config.toml
n_layer = 9
d_model = 224
n_head = 4
n_kv_head = 4
head_dim = 64
d_mlp = 896
vocab_size = 2071
activation = "tanh_gelu"
norm = "layernorm"
norm_place = "pre"
norm_eps = 1e-06
positions = "learned"
qk_norm = false
attn_scale = 0.125
bias = "all"
tie_embeddings = true
parallel_block = false
init = "normal"
init_std_qkv = 0.0421
init_std_o = 0.0523
init_std_up = 0.0603
init_std_down = 0.0603
optimizer = "muon_variant"
lr = 0.00748
beta1 = 0.95
weight_decay = 0.0
lr_head = 0.00813
grad_clip = 0.5
warmup_steps = 200
schedule = "wsd"
decay_fraction = 1.0
decay_shape = "linear"
final_lr_fraction = 0.0
batch_tokens = 65536
seq_len = 256
doc_mask = true
train_tokens = 269600000
steps = 4114
dataset = "wikipedia_en"
Each number is 50 + 12 x the weight over its row's rms, rounded and kept within 0 to 99. Layers, rows and columns count from 0. The size before them is the row's rms in percent of the matrix's.

# up: layer 4 MLP up, 896x224, rms 0.0603, rows 825-839, columns 0-111
# down: layer 4 MLP down (transposed), 896x224, rms 0.0603, rows 825-838, columns 0-111
up825 098:50 62 54 49 48 38 60 40 44 43 59 74 60 53 53 53 55 59 42 37 42 55 54 60 56 57 65 38 79 60 46 39 69 57 58 55 56 59 47 69 45 58 32 33 56 51 40 68 40 72 67 39 43 64 62 56 45 60 46 40 53 47 60 46 46 57 40 47 74 34 53 49 38 64 29 45 58 41 42 51 58 43 43 25 52 54 40 54 42 80 63 36 60 35 53 56 44 49 80 57 53 64 55 48 38 45 69 43 42 40 47 62
down825 101:45 41 43 53 37 56 62 55 49 55 58 41 60 62 48 42 53 42 51 30 52 41 52 48 49 44 53 46 41 64 55 40 78 38 69 33 52 38 32 52 52 65 25 34 61 61 42 56 45 68 46 52 60 34 43 46 55 54 56 47 62 47 51 48 65 71 51 53 88 57 52 51 52 35 51 51 29 33 41 46 75 31 71 70 30 57 45 27 43 61 47 62 53 44 55 38 27 45 40 48 42 39 57 10 54 43 43 51 36 63 56 36
up826 092:56 60 42 53 55 31 46 47 60 48 47 35 53 61 22 62 46 55 43 41 12 75 59 33 30 50 40 27 27 53 74 45 49 45 51 44 61 67 51 41 70 40 49 49 35 33 69 54 52 59 58 54 53 48 47 65 55 51 42 62 50 62 27 41 37 50 64 59 35 44 37 61 66 37 49 43 55 45 44 44 52 51 72 57 49 33 44 53 58 62 67 42 54 43 47 32 55 45 24 72 34 27 57 53 59 33 54 61 57 43 42 44
down826 089:40 41 61 46 53 51 63 43 44 46 53 55 40 50 72 55 64 53 53 53 69 51 52 45 54 73 56 81 56 28 47 46 46 29 65 52 41 48 48 56 70 31 62 34 46 38 41 48 41 27 39 65 43 39 47 48 55 69 42 65 26 31 66 55 40 47 34 29 48 42 63 32 60 58 33 51 52 42 49 55 44 51 49 37 22 69 48 50 30 49 30 40 63 63 54 73 58 47 50 48 48 54 35 46 67 44 34 40 61 50 56 39
up827 113:63 55 69 50 55 37 66 52 31 74 54 53 48 41 53 39 52 50 57 58 20 33 66 45 38 60 31 57 42 58 24 20 50 48 61 54 47 64 62 66 39 50 59 42 49 56 44 62 46 66 56 36 54 42 51 66 54 44 44 39 72 44 44 47 53 59 62 57 54 56 50 37 47 54 39 44 40 64 37 28 45 55 26 19 24 44 60 34 78 47 56 55 44 34 47 42 53 58 18 52 70 51 51 42 69 63 36 53 62 69 54 79
down827 114:43 39 43 42 39 48 72 26 64 42 47 50 46 44 48 53 60 44 66 29 52 58 49 32 58 61 50 68 50 47 39 30 34 36 68 52 35 44 45 53 55 67 58 46 60 53 44 51 54 78 38 44 54 49 56 48 84 19 42 45 51 49 42 30 54 55 51 30 31 61 55 45 46 70 71 76 42 80 64 44 65 51 34 61 62 72 51 61 58 45 55 26 59 66 57 56 35 61 34 41 41 55 44 39 81 41 50 50 60 50 57 56
up828 100:51 46 45 45 32 37 34 44 46 60 45 36 49 61 31 55 58 46 51 20 55 28 49 65 61 37 44 46 50 56 46 55 40 54 47 61 58 43 27 67 43 57 77 55 64 57 50 46 57 74 42 45 62 55 60 30 77 57 72 47 30 64 30 57 64 50 27 36 48 28 50 67 49 47 45 47 75 42 59 34 60 30 60 38 63 54 55 57 43 56 50 55 55 45 40 71 41 43 42 66 33 67 54 49 56 49 35 52 68 31 58 61
down828 106:53 61 52 44 77 50 53 65 61 51 50 51 34 32 54 51 49 33 44 53 55 45 33 55 44 44 11 33 56 70 33 50 38 40 33 48 46 54 64 50 28 66 50 42 37 48 28 44 54 50 43 44 43 66 32 56 39 45 47 76 59 52 88 46 27 32 37 48 48 45 48 45 30 58 66 63 66 39 81 65 49 39 43 67 43 54 56 47 41 46 51 69 47 55 41 62 62 52 46 62 58 65 45 75 45 57 55 53 41 59 40 53
up829 098:57 68 68 40 62 64 41 60 50 49 75 41 61 50 67 34 50 52 42 53 56 30 44 71 67 54 43 80 52 46 66 39 57 47 45 33 55 55 53 60 56 10 62 69 46 64 53 51 39 56 43 62 46 42 62 39 43 43 19 59 52 49 42 76 49 51 41 21 45 50 50 56 41 53 73 25 64 72 52 44 39 44 55 27 49 65 44 54 52 45 49 68 58 41 50 42 61 54 58 40 70 46 41 59 46 51 50 39 68 62 41 35
down829 099:45 49 31 52 56 53 53 41 72 23 35 50 38 51 44 37 56 44 45 52 11 45 50 23 49 68 62 53 45 61 51 42 56 58 47 60 64 63 72 48 49 54 36 48 34 38 45 42 46 67 81 28 50 62 49 41 63 63 48 29 53 54 67 45 26 47 50 55 34 77 57 36 32 53 59 34 44 46 56 54 43 57 43 48 55 38 46 48 33 61 53 41 39 56 64 51 42 50 48 41 19 69 46 31 49 68 63 36 39 26 61 50
up830 104:46 73 66 49 57 49 35 45 67 50 32 64 59 62 52 34 50 48 35 56 58 26 35 37 42 41 50 49 69 43 43 42 43 31 62 46 43 56 49 53 74 51 41 38 67 45 62 50 54 31 51 37 57 67 67 49 43 45 41 50 52 24 47 67 72 54 47 67 62 38 70 52 46 32 35 44 44 38 43 40 45 41 46 61 63 60 49 64 44 51 77 42 53 40 69 69 77 48 50 58 36 68 42 37 47 51 56 76 53 49 45 65
down830 104:62 15 49 48 49 34 43 32 37 48 48 48 62 51 40 49 41 60 48 63 47 70 52 54 55 54 55 54 44 60 35 89 52 62 66 38 46 53 56 44 48 45 58 53 05 73 30 53 50 62 69 70 23 39 60 58 52 66 54 50 67 76 40 52 48 39 45 40 48 68 47 51 52 42 30 62 41 53 39 54 50 56 74 35 46 55 62 46 62 22 38 43 34 55 47 45 41 51 62 56 47 46 58 66 38 53 43 46 54 51 71 37
up831 106:44 67 51 27 56 28 56 75 41 48 53 78 38 53 73 50 50 51 51 57 54 59 52 40 63 25 45 56 64 37 52 59 44 50 68 32 80 69 30 47 57 72 57 23 37 61 64 52 63 30 46 55 53 67 64 45 39 40 53 32 57 48 32 54 75 54 56 48 62 64 45 75 58 40 52 23 48 72 43 44 36 38 37 55 43 51 75 59 58 42 62 33 61 39 67 45 39 34 46 57 48 43 60 44 55 31 31 63 53 54 57 48
down831 117:50 34 49 43 66 59 45 68 52 74 48 43 49 30 42 47 49 45 46 64 40 49 37 47 34 47 34 42 48 58 36 60 50 54 53 71 52 51 37 54 52 47 54 31 92 34 61 56 40 62 38 39 40 53 55 52 70 47 52 47 32 49 26 44 62 31 60 46 55 48 65 62 36 45 38 47 73 25 38 59 32 46 53 67 57 72 46 48 29 33 57 75 58 41 82 29 57 45 32 56 24 33 47 36 50 48 59 49 50 55 55 63
up832 096:38 52 37 27 52 70 53 28 62 44 52 45 35 65 54 54 42 58 65 54 47 62 56 39 30 55 63 34 44 67 47 35 51 27 55 44 55 53 44 73 46 59 49 53 46 41 39 45 61 25 52 36 69 57 57 60 48 57 57 61 45 47 39 53 47 24 39 34 55 34 64 65 43 65 43 41 38 60 29 57 52 59 55 47 53 64 58 49 39 43 32 49 41 65 35 22 44 51 57 71 37 49 46 53 46 65 53 72 61 46 63 53
down832 102:65 44 71 49 53 50 34 33 52 39 58 82 39 40 52 22 44 42 70 46 62 28 31 49 53 56 46 63 46 55 53 51 67 53 32 36 55 67 34 60 35 79 36 64 67 39 45 71 30 51 58 40 52 45 56 40 41 50 43 44 30 48 43 34 42 67 37 54 53 34 59 59 42 45 46 25 50 63 36 61 39 63 47 53 57 55 36 65 63 57 71 50 40 56 55 63 65 61 60 26 29 54 57 61 49 79 40 65 60 25 58 51
up833 102:39 48 43 74 54 26 56 36 68 29 56 57 34 48 49 45 67 32 63 47 74 64 48 56 43 57 21 52 38 38 35 62 65 52 50 39 52 62 49 65 50 45 60 38 35 64 60 59 52 52 62 37 55 59 57 41 54 39 27 60 49 41 35 11 64 43 62 51 54 43 50 63 75 29 61 64 30 35 39 59 34 45 63 64 65 50 72 35 29 67 51 46 34 68 63 44 41 48 47 44 51 59 29 52 39 73 50 55 64 41 65 33
down833 099:46 60 41 19 58 42 44 44 59 66 40 50 61 65 52 37 45 74 63 47 35 68 57 40 48 60 73 43 33 36 43 49 33 59 28 60 59 43 38 66 62 58 69 31 62 68 32 49 39 46 38 57 37 51 32 35 55 39 67 33 71 40 64 58 53 74 33 60 41 46 42 55 56 61 59 36 74 60 51 63 65 31 33 37 57 50 50 67 66 38 35 45 49 41 40 63 63 57 60 48 50 49 56 67 59 32 49 62 33 46 40 43
up834 098:37 35 31 53 51 23 37 49 58 43 22 40 46 68 30 54 54 41 40 48 52 53 61 41 68 52 29 80 42 38 55 45 66 31 41 58 72 44 47 56 38 40 47 73 39 39 39 53 45 36 60 58 46 61 47 48 57 51 45 49 35 37 46 49 82 48 47 54 24 65 57 29 33 64 39 43 65 38 61 68 65 46 38 38 52 42 70 59 34 47 48 67 34 51 52 62 38 52 47 55 46 66 45 33 63 49 52 22 41 50 60 50
down834 095:55 39 52 37 68 71 33 51 41 61 53 45 57 46 45 45 72 43 50 60 36 67 49 41 48 38 48 37 40 71 47 59 44 53 47 55 47 39 67 44 50 60 50 56 39 41 68 24 50 39 64 45 46 42 46 64 17 39 37 51 54 60 57 48 43 57 66 33 75 57 53 62 22 52 51 50 56 53 43 51 38 46 41 49 49 50 38 53 60 54 44 33 58 47 51 49 64 39 63 32 43 37 52 59 46 47 70 53 55 58 44 32
up835 106:69 51 49 52 57 51 48 63 51 50 53 56 34 54 39 42 72 46 53 43 51 45 73 49 46 56 32 54 53 48 78 25 62 70 53 44 34 46 44 71 50 26 62 50 52 24 48 67 43 29 55 57 31 62 50 48 67 62 76 47 59 77 64 79 46 42 42 51 43 56 52 62 69 57 26 52 57 37 44 65 61 54 56 53 57 58 59 45 59 78 45 43 43 70 58 63 39 59 50 56 41 41 49 47 57 44 35 23 42 46 33 47
down835 109:45 50 45 26 57 40 57 42 46 61 45 49 51 49 62 48 48 41 41 51 52 36 43 14 57 56 51 28 53 63 57 88 52 47 39 59 56 55 47 47 32 38 41 43 55 49 37 69 44 47 40 54 47 38 51 66 66 40 57 41 59 33 65 43 41 49 26 55 58 59 46 47 29 42 60 58 41 49 47 54 44 46 53 56 64 40 36 70 44 58 50 41 38 27 46 50 65 54 51 75 44 51 81 50 48 47 74 47 45 60 60 54
up836 110:56 66 70 55 59 30 27 60 25 49 57 59 40 72 53 49 56 41 44 42 44 43 35 54 61 40 45 60 49 25 54 66 40 57 66 64 53 54 74 46 47 35 42 61 48 54 49 56 62 14 35 35 49 44 56 60 49 64 31 55 48 52 36 66 65 40 58 42 58 43 33 42 43 60 52 50 55 32 58 51 56 45 55 60 42 27 41 25 52 36 54 52 52 67 24 42 31 39 54 32 42 52 59 52 65 34 47 60 53 52 54 55
down836 111:69 40 34 49 34 66 78 46 53 22 39 63 37 42 49 66 55 44 40 62 51 44 48 34 41 32 59 74 56 50 61 51 54 36 52 50 56 35 70 54 35 54 64 55 67 60 60 36 52 60 50 64 57 52 47 58 64 41 65 30 51 65 47 56 47 64 55 65 42 71 45 37 43 55 36 45 38 27 44 77 48 36 37 40 29 32 50 60 47 61 44 54 65 45 42 59 58 47 30 54 47 34 50 59 48 39 39 34 40 52 68 68
up837 096:82 54 44 38 26 45 74 53 54 38 40 68 23 38 58 74 41 43 46 32 43 41 65 50 40 44 68 51 54 50 58 41 64 46 47 41 57 15 43 59 21 56 52 45 47 34 52 52 51 42 35 50 44 49 53 58 65 49 48 64 44 67 47 38 49 67 38 42 54 39 87 42 58 47 31 32 46 39 32 45 62 44 43 51 55 29 54 49 51 40 53 59 50 46 52 25 63 56 45 45 54 43 48 71 58 52 48 63 42 37 51 57
down837 091:39 44 44 52 55 51 25 27 54 71 46 54 77 30 61 46 37 41 49 75 68 55 36 53 51 77 48 40 56 52 50 43 38 30 49 61 25 49 59 59 40 70 48 55 53 84 45 63 55 50 64 64 41 60 55 45 32 53 62 62 58 43 56 67 79 47 43 48 27 60 36 58 45 48 53 45 53 62 73 50 41 52 40 44 43 54 46 48 64 39 56 31 37 50 45 53 71 42 52 50 64 39 35 58 49 41 52 46 45 58 51 66
up838 100:52 45 45 15 40 56 66 61 51 49 71 50 51 54 45 45 65 55 53 51 37 54 58 58 49 63 24 59 52 48 46 60 71 56 50 77 46 57 62 60 49 55 41 54 59 59 51 40 52 29 74 56 51 42 64 44 54 41 44 57 40 73 53 56 65 72 52 58 61 21 67 25 45 54 44 31 40 39 74 52 59 51 48 45 46 56 50 49 56 57 63 44 50 38 26 56 53 67 61 48 38 23 44 48 53 45 72 37 58 44 54 65
down838 103:41 34 53 48 65 54 35 39 29 67 18 50 54 69 61 66 39 43 51 45 54 44 66 65 40 18 51 54 26 58 45 38 52 22 49 56 43 50 55 46 41 47 46 43 32 53 47 56 50 78 56 47 53 49 64 56 55 50 42 56 58 47 44 37 46 47 53 54 61 60 37 41 40 30 34 62 42 39 34 57 45 49 62 49 55 52 58 44 42 53 61 51 40 79 64 54 42 47 29 53 66 53 52 43 51 70 43 44 66 58 62 74
up839 094:50 45 44 42 49 38 44 37 56 70 50 61 41 53 53 54 37 45 60 52 68 56 37 42 52 60 37 55 65 40 43 42 29 65 50 37 50 48 42 41 69 38 56 55 40 54 71 56 57 48 53 39 34 22 45 57 47 66 41 50 62 59 39 66 54 56 50 53 51 46 50 46 57 51 56 66 62 35 44 55 63 54 40 47 49 42 49 52 69 59 60 16 42 54 70 47 56 43 45 56 57 55 66 45 60 52 74 40 43 53 39 49